Weights of a small transformer language model: width 128, 8405 steps.
Each number is 128 + 32 x the weight over its row's rms, rounded and kept within 0 to 255. Layers, rows and columns count from 0. Numbers have three digits each. The size before them is the row's rms in percent of the matrix's.

# layer 4 MLP gate, 320x128, rms 0.0795, rows 48-84, columns 0-127
108:074169087128080126121144149104101151138078091206102125133104084172083153110111180140100108114102095203116125088150142177105102109155060179112101142156099146082127114141109108101134191072086117134142165158086110140143068091144156116076098142104125161126158156129124081115136113145136128075122149161135178175107066144084128123168142147139130064093157076124142116157152119124130175044119
100:155111100179122089116083170105132173127140136077120176108152106070159136133118148109114095086138107096088148132124174086096137142146136153153142093194107206106121103167140099111130136164137205156126133091093162172140055130108124125111093204099195132071152135078149130123070142192156092126140120121138144180128153113110143096114118135096176160125105133180102121151070144161165192148081
101:137127136108177083189149150141051135088140083105113085058126126072118145087130087137121126152178109102062109084118140141098144097103131102120074113177092113113138156105134149110152099100142105132179185128155143077120168114130154151165153133184125098170127144129146102165124152146091122067157182148095135161091115148119114115048098144139094152151112170189109067116199099123174111076156
086:149155153069133127095106139132119101169111103075127152146074065077139186144163124139159105161153081103144134095105087164128119130106118067141100123138153126103127121123170122135105118165105142157120145131201157126194087132143076167103143058191133171089102127165149173114127125174127086151124119122072114176082127111078124098138208189113153127147119152183160100190140109071071125136144
090:144180153135139142159109110120099130135104166195130116168110054126148179101170166097114140104143073110120107094138121161082187219112138141154103120128155157104126129134098080175102165185190121186149175102142096123177145121147119191150128158111168144160150124084176113036122139079197137104121114123123121135122150133130108140163160089108097091154125124119079109116141137132153129191200
101:098153144161113100134108129169092124123087133094116153104102065106135148101110143184137095161059153099145179149097175116088206165130132109125141183111106074127152166169151086127132158157086113118086126131075116138151129174109137104142224075169151161132123111094161159123132127112130069083182149141142141130169076140109119153135141158124081182157173130086123164136169076071124125178179
098:090155066171107140098077129099110139130175147108084115128150097142142140153110088215125140114138188124164149126130132162180160192072126147181109175130104145110154072161135087164115116112118093157118140115208083099143193085144128099068177098077074118166101107094134135084090129181173133136119158143138140119123191110106188096108133125138090146118078142099106156176088110115144125103114
098:183173112155144154144101141123142172112129123138102128116157116124091099139144078140096148118127088106092060144132102117070137103125118059109088101088087155133134161121131119129103175073147122067169169091146112137153168120140105112149152084094133144139118056132145150112080128129106120084167167065124121125082126181126095115125091025065172124118135162143084138181135083082181080198121
109:059149068125130215134168131168169169102152139175101120104064099184133164089114162090088129127131112210114148106154128144158126115105122125114104061140176139120111084107108103151150083143112099183094163165133097173206141136112147153100141050144117150106156091088125155137133155127114146166088119126109149136141205129164139107162193094125085124155150142099161120129152152110161093105164
100:146133127185153146129122185172102114108089111094103210105167157174108094100184140104160123114181176156055157168158138158119164114094089074152121103106082129154148115136149130107175176081139129152125118125130137117236137157101172107160166167164188112156110101157128204129089098119106124143094151118150107182126142143114125121091131110125068146087164127130168140170158134097110150074147
099:134056146124198102131089132129091112157108096154114123129117129116134127112084120108132098096098130182064110093170168165101130186085089128135095121091197111143129108167094109170112129135149114128111170088100164100157147078090172129153130145098123156118176097102125152181132163153136174152097188115105178070136122132054083189153122087123189122168129104140114123149084085091173185118176
103:091126141201133083172178136104056166142093117151147207137126081164114084102116120160067167150144140147131105113098126131075133154157161109169137114155141184125159167117169116154136113090121085130138148072099086145149141082097113128092108100090129192125176130165112102072098163139080128132105126092138113158090116110122097120165176129119180148160059184081094119081178120153122188111126
083:091136139139135084092109142211145154195076164162140126137117130150154131086093150174114109115155116126142143094098173138161122097092101135143152130126076105112171106097152122151107168158159122195191161149116135086089186134080138129158189163162103154100150136175093074159137148138174169106168161086135137144084110138068094150110137146111117156188154106122036087144098126136125105088065
097:087163092134111089184151115119145148083100138137128133142147131092144123082105182183130150100126074154199150123152152143071184107116135099080104105090136165135092152120187111091154166109078100146111100145119115086057121209066132130118141189124172123113171131115150121048138119131110120088116127174150116083086141095111134149168194098152134143178123119141099090074158146069116094145119
110:140199062117123087089111150193107172122153131159144090156062123180124149131085169144128110172138105112117091054161154140101115160126130140112110061150122112161132126095100099117183047087118130123147144142068156154163096147167129110138118170090098135139133130129106056094073072165181174166125140125102143157124116083126142140150206112122082087110166138141173118108182138103139149103113
099:108121048215143152156119119155136118109167166096143111140135151072103109102150162079166207125060105118095129149154152118153183102130059082146105111158132131111134175173119118126117142083083113109118132099143103136143189161065132159110141121100127160221141119122163180123095085124098078163117125114122161115122133138091153091192112138172137103160122156071139106134054115117163158113129
104:056162097175171161143153129120122144129120114166093108133051142106125117129096105119157144055116154108075165131149122086138137112142086127095126146131080120129115079091095088139089190102144111122133174160149169110168110111098061117125088119185126153184163098047143159126116121179098139156106082114102145108065152100167091177167115152165086143141078108101160170152157119066100114131174
097:137087130109170135104124096176170172162128142099151143104100175136168120160117081117132105126147125161087102144107119143095134139158133106157173105145110128137200036171120069148124134121135074117112070102088135062145160125168176146130135120119131128139180158150155130118075076127135067140128160109134109137185132153122141058130179115081038129121118076121138091145148169133167220085126
098:158130068151125125135160135104185155122120102158097128136096162169146104088113167141158125123158067128094099100133117109182160159138146096058136103165161128167134153145094161139122103176129127144122168149165137128078104073143129134129176162162077105157171079166066113155112127171224178183104169080115119135113137129172104113173093107107118092106056146139084120151149148047148167159114
088:140168051105088115157098109134204126089186160069173105157128116095093100097140094113079121105148130111142117112124099142099185150099117156174087132084135105132084141124131116169147113124110143130161188079108121111218139054173099156136148108121122134121054116137113088082142142111143144154135107091114082163149103104087162089157124130080160182095109187096073109131133168116107157071129
101:096132136162102186137133118149162186123127122158131166098137126150151119135191158119077130098149148191142100188159127118094119110110084107125145070095123095124023091138167096155160214108175114138171143137169171116109115098126092098097155128099076089143105133114089100089103085166165109167102128149090146155118092145082128103180122129138124089162117173056186098086125171124087147120122
102:160117143100121155159086088167061133121087117122117104107143122088154144075120131144125147116166111125127107177078187135123177098083165123148142137152153137082132057175126150121151098193153185123105146133112050092123178127111163123175150112153118133137173168108086210103136100202133135068120111107070154116102135122108113119121093151220137135166137150157121100148149111110083180073113
093:113119164118061131105140125133106140088090122072166124141146110120178090127105123124086143071128110144111133096158141101162184082096103109091114130115049131113089112174175101185142121135053145115119121144078135174099152106130130130178149082166161117130108084143216104169098198167143146071127130159118131166118155190099080083139107132162076122149141201150123123169112112118142140172079
109:162137104099050122143137169135093141136094136045124122099085133154152123105096192128088162120094145091137115081139173131103149136139138119051056094177117094136110161155130163122130121157110168110112114095149148090119083123126120107145172130114146118047153108149214091144089153150158173127101134122119107132207155141083124136130180157129116124103089132105065106152131148141218167080148
107:081179085127096083077160190095101181180092179134115108137099089147188159148102132112096101080129090081091173098110165103123147116081114139145053098142111083087144145164144147188146128146123152163127100139152121066149138175109092149125152157136135199110118125122222154053134152190160134147129143132076127111084085131126106117161142173148142114126148147154084135163100133122145105119123
102:150132127184066074143118147145112147100171157117050119102116158072150130097129140097128071112123124109115060136180127122139107130113130124151133112134091133144113150160156072186151182137132068110111155170158097063165165127143066161077143114113175164140116174111108117118123133134213138187209142137078111138113130107163118141123127167153174122190107183093123130126132165058135110095134
090:154169134221172116140154134109117124138123130108113104146152112124126125097150086124089082096122162190136114129114070093138161116113173104079110123067108097120073152177151080143110118145140132218153096124057131148119097177117099121164114123133146144075128108061149120109103186105145109146120135128085150174110154142067104129174088098130106223148124114124108091158136063132169144094070
098:144138116097146135161106112157113095146130128169143180143100102138166135126150056125124121128217191122137097093086120155128158106120102121182130067132130195157159038117086151128096123125120113113179154110134107109175100112125136161126123086146161104209182117170100114141121127186073118177143123058112124140108096133139120128094146172120171108164132168147082134148163160106070163053164
093:106143183127089100133200131175110115149116067114117149129111142122121124141195119138057109144175152066125081070129135128174115122143129131089089129149155132125103111144204188062133149073192108097135163167098177143124151125133122090075124105141147122118153146172141108133131155168083136121145042089181168168165061116125143162131137180130091095172160123140121079112119137134078114096105
107:112179128145116157097170192102144185087095098110051105121141125099135129105151062162132087090095102124043141110140078068127105135150072157104111132155111092096119156154152162124106134096171131155126185142136142120142128084125155092071086112132100125085143098121157070109127174157198143107216154132122175105103162157158095088150103109105111126142095111137115108133100123116182170068155
091:136143143187152071214136171171068135088080179165138192126157145094052111109102121090138183114139112115157149079177075116069136070135154159103109134162134161162161131114144099150127143119159107134111166091157125076121129194084167157183150075114186114157126154144163153138100140081087138162111164121125123126119115147148139116142163143109115181129146156143098113110150134077171119113191
100:134148103118127110131118113142077150124148120170106124080097181128138158150104099103181070100170124155162153165144127079131151097100107165118148094152176108171156130166108065134079149133147157090140092097138113122189197170097054178124127053140106132196127130111057135144089170169158152187094097096172136127135152099149130075176193145130174130118169121129184143130131116104106153097118
100:109111116139188162102136163134112144128040101156171161091100086131091122075129163138087160149156132150159083110115149113089183217158085156129090116163054092186126119123202080149110153101158152165182147154108094110081116157133172085131116130118161114109121111099101178099139105128088112144143111081092168158148123124178122073156130120097105146144146103121142115149158210117103153158100
090:090206159130108109095117124136111158159103117147088166056143087095128140128108091076102150088145098102116155112167093129065164083094078126158131143154097123158140119137161107162138168197094105217129129072150151068134147154127128164170130098129102163140136164102115108083054133134160103072165129131151147147113187151140143097091172192120069136145096138078104118097155085176122118129127
099:091117112134106116183122160216084195135078088148122091143141102086132127107147147130104138130141145111125105096138143082074141089143112139115133140088103119110157114090131136140105123123131053188094170074151125108180215106083131154097121070150101161123161126147081107105097159150159100108097159126152137106123162148031135109099191166110132186080097087081103112105112137156071138135154
089:151124074174130119093155182165078169186113105164104106078112122149132191078110108140124163092160142169083117097171115127047111139110141162177101044157150136138096126118164143162099152143096165120091104120087109111145159121106155153080123157161103161133132146066163126115087109166135110099128130159136143114143188129075139111177161132131120130159064130096096150117109048142191182124087
100:122173133143107150138101210218091130112165101099123086116093138072124185109152145114152167122161133100114103120127196119126157148123138138136082110136177117072183107107128080114119177106090171145115147134148114149122123127107092174130181125122116162131122155148174112120135181196160116141092133104102146129044161115052162090127147166159082159187121099128133101202182162107154149109142
# layer 4 MLP up, 320x128, rms 0.074, rows 48-83, columns 0-127
101:094129152140180151075117156110140132084087133093145125125115174110108117096116118113110104197121181134105128123044182100109107139176066113122093119159126160146112127154070169108119160129160116105102130103136138094089101117116157108090131148146078073082182185082099054101118147108101144108192114120117058099160193108152085181136118142139110152160118104145144157116064118171086185090128
101:148070105093091150140118084174125097143079093132090153116143155112163110145137108084140152139161114072161107172126126124077132075126100145092141186167135149157126109200149105087083107205084110098106102113139172177161101142156116170166209096137137136122174132148166107151118142157188147170121111113160111165177189119128145120127130141177110150098127140148149158197070154149083084095175
104:134137159143119122207148078125146083124205180152153180131158131151147124150170100121135101103161110153150133139145134162176113122128115134116116106116162167112157152146154064186122130100107131076122129099172102084092090093170123098109099058098109104167068104102146107119126136183109151175104127162079168217161115127168155065113133166093140140130173081151129173128111149054097133086165
098:136136166156095107153094132075090104173158148139128112080181129127168081121153168107146091106060128142147097139184098128087117131109092148149129134139124156132132117088150092194086145126172146140147212177131044160140164071159122172095104119093138139131110128115115148107127145074150170169139153102111099136100085094093118176137078066065118084083143137146125115102149184069132111071091
095:142129146129134117100105158155156135154156080123085083160106112147156131114146240130150151154154116123076097187177140142145053097128101168101151130166189082098133117123143123095137132164054117191115174081106132154141175151111125113170073104144110160167127115162133146158091100137183178129148057096115100089137154166140105126103095159125134133131128155147087137026136106152085136102122
101:119158082093134139142109087185166090142096096122090112143152175085140141104138121152079127182133154120094085163087104151131169135122083163185106103151137122105150112095168075092169190118140146125114118133198184120086078098137100141122105187190120159079107109127125160082094135180111153175143169090146149102145097114092132118156125140082128080083184140137202142080138194123080107140116
099:126109116140153107180127114115093166214127179093120164124046090138129136116142151105104143109057136097119121166159125110101173127131135108144119094147155147124129103144111173133101093155158077148105121117099123083106105132126142061166106104058139190139132177162192123093124158087105061076146087122108156070126171123159132119137170154184096164139127132127119172139161073160175041110138
095:104138134126158152137169162140120111112075143155106120115198128133144133126128127089140169166056167125143112146128113164112139170133167185160066130131106167064113116161077098177166084126120101162102172112184127137186164119127166122131155183100121085058143150094180089116123179107094218098097112064105163102104094113139097134081104160137117077071116139118101149113145151176100092122151
103:140143106075198114124106145144152116066144143124176103131161102081166133087104115128168107125124132128124110142069154180056148136151143148158151123107152167084146105131087100142102179091122092113154142153164138153128105143175125123134125127167119163157190117082092122159132148149128120140200161179120093126086098191101120140042122150050061183104173166115149168160140153082097154092168
106:152053093111151115111147064121111080154092158096161191139164123116110126132154062137121163092116132096139103151200086100104138131132113124131085140100079115132147119108147168147113125116094122155156146149147120194139092122176107096127177152078157087135125118083127180212166108093093070085155173156131093121181073115185153156126163093089088115091146098085113181100145125117114185123138
105:140131149151116156102126078120127104207167135170127143138187109164102099157107101107088118128090168131133092186081094139133120138112126136127100126091103039112185121105073138124082138096145107122179119124141141124185127105200149203132156179081152111151159133075091090137106130062179136087153131162121124158127125128133149116120082164054148106064099139156059104096126110134169122079127
097:108108166130177137097170188102143130164104097105132164135109150113051151081168135148201175068085106089102093141198185133162160130064168128168068125156102112163152143191085119122113135128144107140051085121158148156111102104143104100200121120151090123065099106126149143103116119100159133144108091169100136097178155112142083105099157141170136145115132177162124160104146093145112120100149
095:114149107123163151101109091088154166044163149092099126082107171175160142121101087144078130081083135139115081113184090145089170180068121139125073091160142203140145099146101131136138119073131146130148105158106119133136083132135128110151160104143164123110154057104144174137080127112110112150196125101094136139085098147126145164109175140149088114068068141154135123094136106203164108063130
102:093129105137110099152154184105115159076106129127126180090156174108077173129190092122175162194097138134154075103162137125177120096112164105143159126120127084188157079156136161118176122135098136149139143072080103117095096131180082061094104121161136149151129112150151126177122102126147171160167124125090085132133135130111118121101131091113145107118082150060164134173161071153115226155084
107:135087154139160128189189132186111091140148109102135090247136143193132111128140046114109187072125099082137157131124154112163144116103093072176129116118173110176130135095145190095159164213108136145169128161114156113097119146104150145091089128120150125147152100130104089115098109142113121139157113094098140152120094158103147155142122036146159211165125122119150109117121129124103138126132
096:132129104133162161098162139086105154160140118130108077176160125144083123099132129132115115115151131162122180150097121090081181101158117136154142117139129096146159128093116162107064148141054115165123113079102117137121146052074127203197094135135171145123129150135125106118116098120215172217115092150128175134151133106105110147115157124084133080120079098168121155108147057098067108095190
099:122121113078108140079166187225065148084165121122105177102142121121154087161164093135120130177143113170096151174142124172100156142088164063119085109142099149086091148190100158068106148122147130126108132125089120102173073125138106126098138120166130060118197101100133089127100166147109113129150128162157146168108144154094166119096171116111120169125149047165177128125102132155111122077090
096:124147145103147123158108058155094156104148169088089129142131095131120197156070122098080183176168091183080131180130133171137123166180124175120144115218145112115116121134131119119137126160130132129125154161173101161130114170123121145139205069154067080137180187100097159064133082090130134156115064139118135140111199113129123092171127112100126151136074120127191139126103136115114125111101
100:120127125122115153100076174160051157194082089159153109103121131164105182089115151157172171146135123098147145064193100186144053106072122115084091169164121124158136123102134122134148185205120089135137169168104142164123136179160171161150111117102175172161111127124166181135133103154160115110097116167147149129097123155092158132183106160105135151138144097145129158154087185133151167162144
093:170097180165119184131154146166145066136140123123128118156117147116090139126119121116181144126180157134116168134059121171196104129121105115141123099175173177139190084147109100148118151122138161201127182126142131081157051136115131163151103082146140127176144215124071135131128097162154107102134175155189135119093136138129078128095136152073185135109078146076141090142143144191154142112148
104:139186157145070152164118098106078123140151192086124114058116147121154153132103165097112111176140211137137142141158146117071120131123173150090138056199134139100122141130093136125121102143145102181151175138204143139105112131172115099134180135146098143136130145097154124173101098038116062121140160111097134225078163158147120119091089134067133096113093101127125147133154151130136111141139
100:108124097082155087094133177170167152108108135129114126185079165156099160158080113143099211140100125123129175133095173133162075161172093083129096186105106056088124057137160141155187131159106148137109132130150076183095147126110116162128152128131098122107112126147121103111123171133137141088132140122105182087072153165100126120115147148128097083163111150165137080088154130165159141192217
096:133180116104117116136169162083114130130163128130128194213163111119118092133124153152147094143128121101146048121161142138170080115148078151118127176090128147056171145103081120127092101128099086093135104183155094166165145115122221113109125113085082107114091116115164106100106117065173102146147124073077122170113149120134142092116065103190114135098105147163102152164149095080103099146166
109:115084145131127154105144101105133096148104177055171104203165162118159149130153042162144166140155090152102098190117082099134104143145097126137172065133139137076126182113104202157180109157179149136149135115132160108118135132095128143135115146133103150097125088109087094121131125172117156097153130131110118156189175117135127170139158085185168174114136102145125055110191172126138081088081
114:125129132181141205145107128114191156139088075172110166165154117110092106043070095193101132143106094139121093138170115126124114147121140117104197167119123142069097112128130123099078097111132184133128168097088135094100128092153147122110102132162088032153126152140126146192083094100163130101107165177139197174136165170097147104085153114115128145128147138142136091084166132150111083129105
096:167136129102114121099145088136137107150190058113107098216113149123115144137174094089087087117159151211122065155152145124159099115123108181176139120108102095192107128173074125164147156114113159123149161079125126097150149143166121164101103156121123111157180084164085128087070124118126139171104142075140112145143132142184150157135154100130163059098073130177164108067121134127089135076106
089:165131159188160177164181071053158047140129140105111112121207124093089091129114101133152129112098171110164094157146110100081145107160174100108138147052145064120085167186082093142089112124137152115123140139087157179088098136122178121114123170100101123067103167077131117163133163102133070115128114143125114189123095159140110128117105100129113187112149128135151163151086134082119121134148
091:121124087104095094128149127112114139130084095120138139114177049114071148123180123103126112128126148101126176103126152112127133106128154143160128180086060124158131083084215100140136149148118123146117135135110134095126166082144122126102218116134154124129078187129151135060116185092149073130177096138155068195099123107140166168099145143116087170154067089141128111079084136168158191161133
094:122149119135148133130188113140110144106116109066155126129146119106131133156112134110137168171077112097154140112112127143058066094166108123191162172177076140097171118124175116122090137118149175136135148173160130092101160160092101135139153133105144101172160181155141069186132148125110159106190142176135115176109122054159072090154145142100082208167120114136112124101113103077173101159211
104:108120124132077168112155180128145154109126128100109185155179122181139155133073191139168135145096064184138194183131099086114104146196144131077116113157186118084169107069145146118157125175145151127106149114080140124122142144111108132139113160220156152094191095142097108087139128119141110150130118119122110159151087141064087140066148103151141074141131100159170125173083133138135108092177
098:070112109135181126141179144119136169137154118108150151209119157086149132130121127104196141097187160117174159134127119110147154098104122142169125142132105145112132153107103187125164098098084163178131148157147104096071121184086154144191187104129157144098175082181106084143126111123103185161129147155138196099163120147136142120094118186153127141115173182190113098173102088096137068176143
097:148097078148095159158147160149198104171130176084151093128131147136126202120106122099105136104056143117133105154133142072121129157095135117191148137084159152183172153138175146154104146103114133130082154135103177063113117163088081232101129099119144106123073086110165205154108079123134220123181091122156112094152136094117146087111146108145116167146130143128129102123131132155124123095120
101:119105065057099079178153053125107105140119110122096165147136190129150166152094082111150161141114129084105143148080140199127183105170153116178128148142163159166135118158087165078158084170191108120121107139161151111128103106132142155176121154130189133154122078150169134141140162155120123066077140132105089071111106123153174163139150158148148090146149167062124109147143116117189087162143
090:143055089129139153147154135146107146114152134153100139165080152228191150100084190119097093110103113140062166088100132119133124174096133097172097073116131141113108107154123122126079149067156129088133075173127101110135146157146110148133166142152097078096143079139131189223120154157108142172125188097096081133119126165124117136184151118148131098133149134182165097149125162079141141094116
098:133126143074115090065080191172113117122141119148100114126169164118137089106105146118154127168173117190072125158147144151183076138108142044130123062119162133146134169128150126155127114134102118098127169117113102076112139074124110145103162099106116153103164091108090145129102163106083094086127125126205180167067170192180106115081162131106092135147157145093171155181118146136094116071098
090:168100119161216133144140128132114115170142100142131089134151131094078146113143135112141165121127172149105075136174072176104077157189153152175131059120172132151111165093096137110070161130139156087093112127117100142106143139098165094059107165091087172084079193106155113137142089113078111131174092163185097049150104063154139126148142128166113093128115156115118144135097096141112166149105
# layer 4 MLP down (transposed), 320x128, rms 0.0741, rows 48-83, columns 0-127
101:106096093128112112121110141084070177121100063076110107147116174075086116088173146201110155170062132115087160090170106128144119125053095108142068149145111113131152109136063139103139115119076129124131145111090159149067117118161108170160115114178123095130143109145098142115140160162109146102128225074143097091128112121088141099109150179087083090105108127121111136083067128152158084159132
102:133143171157162107148130055105163145127119142159167124114104127174120161172133200152125151075139092163201145095068169140196138165177149125110117138144127137107129153148153144100179143135085103202150114121104115143164156109197115136099107127142108075134137110103172133162179135147131162213137160147125130088181122199160171188112115140093192171114149126142096112135154112135194125119143
101:128085131113142106138127142149156130126111113100109223077165141139111140092127115074166143126082113132230092153141176101119168176111158129108094175109144142088095185102127120063107093103104124182074153072137128101103133090069137135110110073149153083082164112108150171145108160156147162155121074107116164194141112097171181141080125115114115110148103168116151134102095140156149060149131
100:088118118099172114179163142104172159127113119069089129059100178124127149192148148129100110096124100115042169111136168110130118129174120159115110150097124104178137098129126131158202112107115117176175157122160124115098134144099139115161113123134170097156043134114152110124101139151131172138129049138102119129144168099118124108179089160135186037155104146200146115149111140112184114188096
097:122148149139092077159130094166140098067126140098129108143083150114151116136139172093178084125071149159119057129186142162115087138069142145096165168146109108157182089101147202117112178127125126127105148096071101098161120136127089078160178115168142110149154135108133131073079149162138181165120215142128101107105075113169095098171174100184084150083156106117107112161162124122116136121094
101:163154151164183179127145108159097146100103159097210119208184115147148161159171115139113143145153148149129137117116144120100132122154142111129189124151111156117109107146188206137139099131110140162129094093146136118127115187111165151131154124076179112083129122236157121119196085122175157125130090064107115106141161174178142107116138090105141197151176092172135147120161160086131135141121
099:118171134083103086166181104149120114067156097150166102113066129151091088107113147141136153156153103120156093097123146141118117109094098131146156116125081128094128112163125075117105137122081117163148112177123104101167107134123181140117166138112156102175096132135093133137102124207179169133192186172156058142137161218146119173131155175164119125135138095069098152145044180156116073142137
098:140134166157129124134099068158188126143095111074102123163079113060171128123157182162134086145094120091100135114164144146103139133095144081102105116152137100076112145100101161107093165134176132104223072180147146125123100114115139076110111138089120102119169110156147159125148084070124161083189174104125098129190153110109091111125163150086090158149172155142177174071057160130138126131142
102:110116065122068152093094158094097134136096062163138115172152113129078129102103085187081135142121120189088070123182155120111184110132130139176165157141089164118168194136108161152144082166189154129166160156098084100163126141127122146119141137120128182119106103115150114145171146144088096190083164153070108082179113093101156107090110152158175107116070155127160141115110148163168142123160
107:138143123096037113157157118099140167119111161177134128165184130165077152067096128161140133147159094132180125119127178136158086121168110165102107146119144163139167136137157094162114070123136085130082133142109125141106132148159069100089121111141148172148115079101161151228184129083112122140123163125131107027120151075118135151114113090089115100138134124076111144053116065157144114109164
104:158129082125065095113116161164139124116162111116176146112117118097174095094061180079144144141112209147111108133156129177102112092138103135080151097123203131128113131128129124051077141065129139141121128152127095174119124114155163113169097114158153129069110177133156123088150120153182181144091183165156122174158089209149141111142135163093123115062102072123177164116137164155126110157145
102:106084171140114131122122147120116142157135150086199128083139147149166122171090102131158175121107125120112139102080073139098148131116102142071154124088141223063127110156109134082120081170144117152112132133115076123177151106094047127117124109153103140115106154074155211134070147155137107104145119129078134112147141103060134090156172135124120136055177180107173122167173142116133090106069
098:086145118113137099141055115165130130097115171100108139170136137120134110075134134204106089155189101093096132085109148166121121089112122140118145103178091130111135135148113128118112175160124117174168049126098078091125163203106113178172159123125093124182093162154130061106056134111153156113123166098117113054128137193083103084147093125150126123116075155105087127105128147112191104128079
099:071103105124131145145089192049190086077120134123066182129136133111097126164138143072147123128082163143118070108157135137128140044091115131135113111190184125103158207169115123093069166157154160135159177176124110108120166142199146155158095178137076109116121134162129099121168105149109106115135156161124193151135088132126131105107114139114140124077141072119131119103164125149169091115111
104:071146129111111154170100086146109143139108104114082089131092121124158176103159152182108073160075116156127176087134095122129099157179126154184152114121124106136123093136106111243103083125132101120143076112110171152114169130126140147140150190104090147143120099140112111159123158160108104075166170106143086117157166158093076099137201166115081107089160078144113210091098102136150154093134
096:097128150161194164116157122209126144136135132099090172068142181100091095048111182152031119100068126138122121060149132124126150093086113104153128175106123151085151126117118142124145105100159149161126169139123194116142098150178098173113125051117130122130101047126142122103118081141104092140120138085115119100135116094129155088120070170143143100153103103097189126135121123162154087137103
100:158131077112120174108174128092109160186121141134173122169126148096111149069088088125160152161137155186109114103182136099185120102127098159146140128128185180101162119150146149157134124150100094154145200103072167085131141137083089099112106151174200140160145113114156137143203141088158141144096119112097141089092145116038155170181107112137148067147088140099146160179158146128155118132171
096:108118155180159152169129204094112097150097179153130109116137119157120167203103141166095138146101087159166128113101141108152164115146128159048123168095157113136126176120111134133155195123147174124093078070168130177145089108200143120167140141085182155172153101114080128179127165213102127171149062091125114167113132125161136151148094126132133166134120105135175163145119160176124099096128
100:085110126110105062080111151102131109107105101130182118026123132143193098182091125172196105166188129134163125101157122085134117105148170096105127127126150144182167120106135141142159070125071140125054124100112099127143147127096120096115114065144114130098144093156114124096151169154152114142107150130170127112131160193080145143137145114144111137111080169096138077038153134080176085153140
094:089107089188120104200139096122151113088161120153087060118091132173097155048090110123104134120135141131135160130101179113149102068141125170103136131088141138165115155118111116168196127118111170092145134103100163104154114123117114157184121048190138095134089110158138135145073161062130142130138065097114081101116160174132128144110060156129147136105097161100074081160135102127069174127115
100:097110136131082171107136160100062113096171112136101148124164116130087088172122160170163123162093146131104149128128141078152164167149150166217085162155094132100128085082197104097152126073067157125175089069110136128152155150084162103115110154120171175117162109134110141139175086199121098125119091068113070139185124074134128115156121118162162122089107116105108102071130146090088135112130
101:085093148124098130163119151072106134178114112170156134105163136144095156117093150140157156110149071117088079117095092131140153076172140131179107120179078161176144172092143087132134111134138143134098114109160143074123154072183163198157204115128146120118059097092098097119074122108150130123052159137091126132106099126089222111128087134098158105145147160131134122153177144099106141060124
096:107106116185130100121115215103126170109101096160079126107172144014135143160142036147119163154089112119162104186098185121072093114107101125122148139111114152125098109134153105069106114143060171077141087148144133113137102063129075152177113126149155131072118172137166111105078112156130135098133083155097150138102110104145124097107121115160114097067139161135165135092146168149134135106149
108:133116139158100095120098099110148073125119095077107074112067170094137063180153056060178105092121103111159122186158142167090094152103139127132141186139096178087146156121078164185161126112147097087110152108088131146149121142153146124185140117100127145119124129137134098095131128119116069124113191091071131194068125116186146126098147176127124119131125117193126099079111110064121143148103
107:144139105129146151117118133129175144136119172168074136133132129133109104000089122145131150150128109118140113100196133130134135129129130134132125127134133146094131094123158120121139139118090155080111147135129159117147131094156119139138125131155090108126146134089157162163000123125139108106090118100143154148118119229141177113111132109166115163131145152150129145186163090133092133132142
094:149105097104134106123132206112153101115162124195252157102120108094111167155110099092107151158087162115104168088115133106175108156159179132087130162144160161112144092130131111120140131114143127160102170082125180159090157090119166083161158143190113113120153150088098115182129104109091052099111047186158077111148146184126115107153121145082124094125124165130108124125105136145078118119143
096:159061103106121140144167125096125096177091106117184156083126139074102054194184153172185122141101122077147173141112099143105102178136095162162109227099140128088132074102170097158133184086147060129147148163121098117125145126123114120090112167092143108121124159154091159126183103111116140119114197152108179166155150118128132167089158115156082152118145167167130114106094140104109132146112
092:133133121133075130111126115153124168138177136128188131170090164129120201155105100180179159107163072163133091143120140141132091134082127055162122122116128166187085074098190126151148060113145134144099177133175134155145105105153106147149065075122142129153105125166171123102153112167118122121164059111183157154125101190128108118081128118115131136147130162097062110080101088094161145112061
092:186147109123130106117067128077151210201182099161158163197146108112116154087120115164112145118121106197065136111132151125190115132061126167066137100084117134129122136166083168116138090144137169222120158094161126128140149127138113207129113131075157114123122123103126151138160120115133163134128111176162130117075145178117091126097126166139187105100139126138152143125160159113102192114151
103:131124081085157148108159137105061133116167121143113164128138134128068111123173167102157119155062151073174150094185069101131087175091122176165122179134105139107114100080098040084163116113137157105124149061112148087142137135164117057107174149176119153122141083111107114119192103167130151149073137112141127136108152072122081114134184144101145092173124129137170125063093145134120152128146
094:112109142104132114127126134116110122156175102169240105085165152162120102171136132126096160109124131115100200176095099117110169153137105147121131114077160124135140197112083104109084146093149126149087112163089140076151112088108069100158145117080126090113103134155184046092191169104186178155109140100087084131115129119120141099130158094116142089132122134109188144134142127190170121186099
098:087142178121160126112151105116120090148132181093100149126163229126172084147174130161126171157168037136203113113114093147105179126126132121143083139139098151079088135127132114146128081077116152125160090155102121127157109139132130103163139113137079089116143188168078077185185110075110070108145144135094087166121179083093092127144128104102131117097168145090130118121088118172142083116138
098:072129156077092159131095134064197108120131080195101197112061180135137194142102091122187137089141113153161127183181176161146123118090121142144137120117101108146093106117130138150176115148097171159063086133177137130121173180135134111121156158120153162153099149153099084130083118139142102142128119113177109095135115135126053114100105080113123113073166139108139168058107160158112152107144
096:114121119113140094142164105164138134145099162161068102117181056172145121084116091083095134104125105055089140110126104055118188152117089101133113151106115138084134122106095132129066146092115136113095110115091199122122201199072166172142131086115114120146144099135132153122064147100162123138110156093125130106140189218134078088113149163084130094149101140160151093094126146160166136104146
096:107134172177134144156177154154167164103127174160179128122120059141171113074136169137100163155151116126157126142127083093095163065150122110158106067137103093139132126072112106125144123143110082127092073160161140166148113143061152143064136171171146150114149105155111087160115134137140113083131151148181168120155134163095144158140197131151145182144077152067101116090152195065142160108176
097:196092134097177085164101124086125095125124139105188133188105114124127133194171160123090114136131138165096044113103167166086095166136163175070144106089147064072141151123117171140107175063103120117113104132138135127169059125100158141143087080088099081095138138182102124148190136127118100148100105147146146108116104062173142158126111132118086092092147143149160144120087135163124123179116